config = dict(
    num_hidden_layers=14,
    hidden_size=160,
    num_attention_heads=5,
    num_key_value_heads=5,
    head_dim=32,
    intermediate_size=640,
    vocab_size=32000,
    hidden_act='gelu',
    norm='rmsnorm',
    norm_place='peri',
    norm_eps=1e-05,
    positions='rope',
    rope_theta=10000.0,
    rope_fraction=1.0,
    qk_norm=True,
    attn_scale=0.235,
    bias='none',
    tie_word_embeddings='early',
    parallel_block=True,
    extras=['some layers without attention', 'local attention windows', 'gated attention', 'exclusive self-attention', 'value embeddings', 'hashed n-gram embeddings', 'a smear gate', 'learned residual scales', 'skips across layers', 'capped logits'],
    init='orth',
    init_std_qkv=0.0461,
    init_std_o=0.00871,
    init_std_up=0.0461,
    init_std_down=0.00435,
    init_out_by_depth=True,
    optimizer='adamw',
    learning_rate=0.00384,
    beta1=0.9,
    beta2=0.95,
    weight_decay=0.02,
    lr_head=0.0116,
    warmup_steps=322,
    schedule='wsd',
    decay_fraction=0.827,
    decay_shape='linear',
    final_lr_fraction=0.0,
    batch_tokens=[16384, 32768, 49152],
    max_seq_len=256,
    doc_mask=True,
    train_tokens=483200000,
    max_steps=15268,
    dataset='wikipedia_en',
)
Each number is 128 + 32 x the weight over its row's rms, rounded and kept within 0 to 255. Layers, rows and columns count from 0. Numbers have three digits each. The size before them is the row's rms in percent of the matrix's.

# down: layer 10 MLP down (transposed), 640x160, rms 0.271, rows 311-319, columns 0-159
# up: layer 10 MLP up, 640x160, rms 0.258, rows 312-319, columns 0-159
down311 095:127133096153159096162154178140129151084129166081109130174115123144091122105150165145141086121117139080140106112117130105098155069178147083156137128095137112060179131143067186168090160079160101143142137115178134146109118151168073121168160160093128125143148180123137087065130130073217111120154080142169135201096111112152133084145115091076139134090136132106115124106109180165148150143180126134065124115138136091155145091058153098181195094135092133124058129137104087170155128138147079
up312 102:069201075044085128164113106181093089116159097125139088136153135136096116131191103149168124094128104148181084115080160152121138112098074082121107167147170201184118165123203123132142134122101112120100095112122134118134096109147136114120102104152149102100112136140104115202159122147119113128099119120146094099099207078157117118178114076149168185165106146133148149139126138140127170135113067132076168132151136120133112109158109155113215104081128198122164132141181117072125109165091155
down312 104:157133149148143082159154125119137114063064109192111127129131155182098134129105100171106149112103137126109141136079108103144060160189145124098160114153100103200119104105175115098095142148144199167160106107137176096177157125167159127165109116173191106192126085184158121079126189078167131078078167128101125136091080144129119134101180086142172156187104115131144166156140076094118116148145115180148135134129139124147121119149116109121113122190070158122110115058136165081101084132177155
up313 100:100133073090125167115099149138094111089137114088137125068102148106111127165114126157042100117159072129133095127083138105086140138083143134170155120108141103098170125088160082137079129157034107110143142144191103109130117107171163070112066113086187120095075157102077146122144121168089141131133115151140122139142085141142093126186082114076146125152098125137165162126177147229130115153101127103188122158097132109144141132097092184103066068122138156076148083173145109142148166131151138
down313 100:117165150077142144168084130084055079059089178178196144194144106156106142123124152172129084098155191116159104120131117157171155164106174139126132095145133141095120135116156064140113085117144133142031095130076106127051109124146143099187117123127163120117100114107127108141136134113169137137134131179062136150169114139075112119157134089129122103154145105137126167137116122135133133135115182128143161110121112090119084074125186167113086159110180117132117152122059042136179109111176082
up314 093:147127117122092093135057101093115124165112133076185152157104158059078109138099084127115175092167184126138147154085189086141179108075120090112108179162096157148137136076167083130103142163185151155143099135137111053144081153110101139108128146172089133123233125139144151111104130172136073095137110156136172126075122115110123137088122116129130184154090119134149132120201085134116108150123121122106103138161175139125102102088123176096115193129139080151090101124150072072121150150078156
down314 090:112155122124080178154150086096101193149095098115128107139110154111132089114116124079142117146158143113144099066114166163116171084106123086118167116146143156146160126127097191088210162116098149138131102144130073098106123107137105097092153119127134161087141149161106134142141118096098134139088164223089167109107148157127132114085043115113162162163099129145185176149129156122131053130085124173094149054088138103106131118148174153065093090142123181184115148101139073136197130103163080
up315 099:126139075155124065102109139092148169113158160099123070105095113131132130134113128131070142109134166101166185115077123111149172104116125132116097107160156133108140189087148098134125178120168125151127124137137166154109168113108167148118143103129111135106152101134101161150147141020137144098125078148175202030187151155054071093103081126167145105115091134111148188091141096162142151169130172156087118125106087131145184115136113084108162148087157132106124135145122158130076122146049058
down315 106:127130147126136109112104144154116154117122130000133106143078143129145136134150086148105146112128176137085145112140090105176109147107087119101165143127088152126131114144158147150120123149140118156126158116129105108111121093129123122124125110153000161110126115177120119141110117073105133107098131130114141108123111117130145132116121116134141238092129128126156122119121159098119145146126156129107105184139141119118094118124120115135113143122104149103132068130136104146125092149116000
up316 092:134098125084121125113116131118121150153096107119115148091169180111137129138165055119099148146108100106090146191143255177116172125107175107126136146153164142140146179122159094148106112168130123103154136172111156124110090108110154126124119077156150115195118138178116166188113118180118068122091108120205159100103151110145130144161099085084092177103137134207123100114138160089110086098144113171178145100155146158087137118100114083131138155107098123162154151127138096132230169131170154
down316 088:157110163111123190128063150109127080138141118145148081194139146155170118120164135143119111126135124057125104138169255110151142127104054132124136134077139097186169116111073109129118082159097123139128121135145170128126084115158112101118115104112109062141135130136144181130139101170163109129162113160132142121168078143132120155135114115113155174125113155116224118092140121179076100123188143123146089168118178158155186180114123110157112111146083145134109162048094090130159136168136188
up317 086:094163155125118101080110139125139152078098132087140125133165110100085178146087063151099148096183079116133122113091099071076083144100109158118124170113099140164137145142162067150075211118109139116142015161117106129117170100132156141090102102141105097104122126123157140150116154118136090110201105083147125103128149155138150076162075109137122106175081137170197069122152174128158154091091135104119148151176175130109114134089107093109176115115125110089102132197088128161192163145136114
down317 084:122097138099098207193117077114069098122152116075074147162117100132118071176112161133078100097145135091107078161142139148107099198104100149123116119137109137067203138140165095143131156104167079131113114114113146138128120130125111097117161126154102118101115088163128118116106113042160114135144080117168132103168206116156166166096144108116123127138169136083126134144208127125120099175127125111126114119047129080121142128123120100159151121145146135157092093153125125114180114222102026
up318 106:126081067155110057080134174109089126189116137068119109115024157104091142116086153129108119168123096159094165115097155134124165088088101094136130125111124095152105197114135133089110121099128147085122123128101104107083178130179112139113103080089114095151122132128177159160131125156140188164129076117159129120113122110158122135154109059161152183121140131155169084153162137142173152165153078102212135155063110095079087125103142143143101083052111062119131108156116142117115160134089098
down318 110:111086127187118074120095180189099166073144115101158077136114115147166100131119129064108118096202165163170102068131170109130125075154124089143089186158152117117137126096124105118148124118096137154083115118105083128215164101122163143109127129087078062126139100203146088129124140140164114154157135155110118107130123195121076086132095118170120137126154070159084115169114149116112058077121125113187117088141142154082153112106109109084138111113096139173189152128143163127099140088178090
up319 103:116132128105093110157104134148135127126103046088169059168100146074112100146136126174132123050151171116167129145130154092071076079083079073147156124122130115132092154105135161112131173147149112120123087130163122078129047167111144100089131110111112146068085154138094126170120124155125104180080121151125086108154102088090127120131139119139147147157125164087151070204182095100105163151161138184120085094153108167106114132083126121116168139103126204105114120183127130129155190198092159
down319 114:080105184090139110109159129126127115110109167185143146118086139177085154165096160104097114156157089133116085114105103129130131128143182134121134136119105109122149127118107106146153108118084070038113089097167125148092099143093176098183200107175181190071137100194143129133113103125122066115095128121183137207151108158090161100142140127174125171155100111171115082102072084147168103197091154143108095082178082110092117105143121108117148096127166128161126162085146113135084150119160182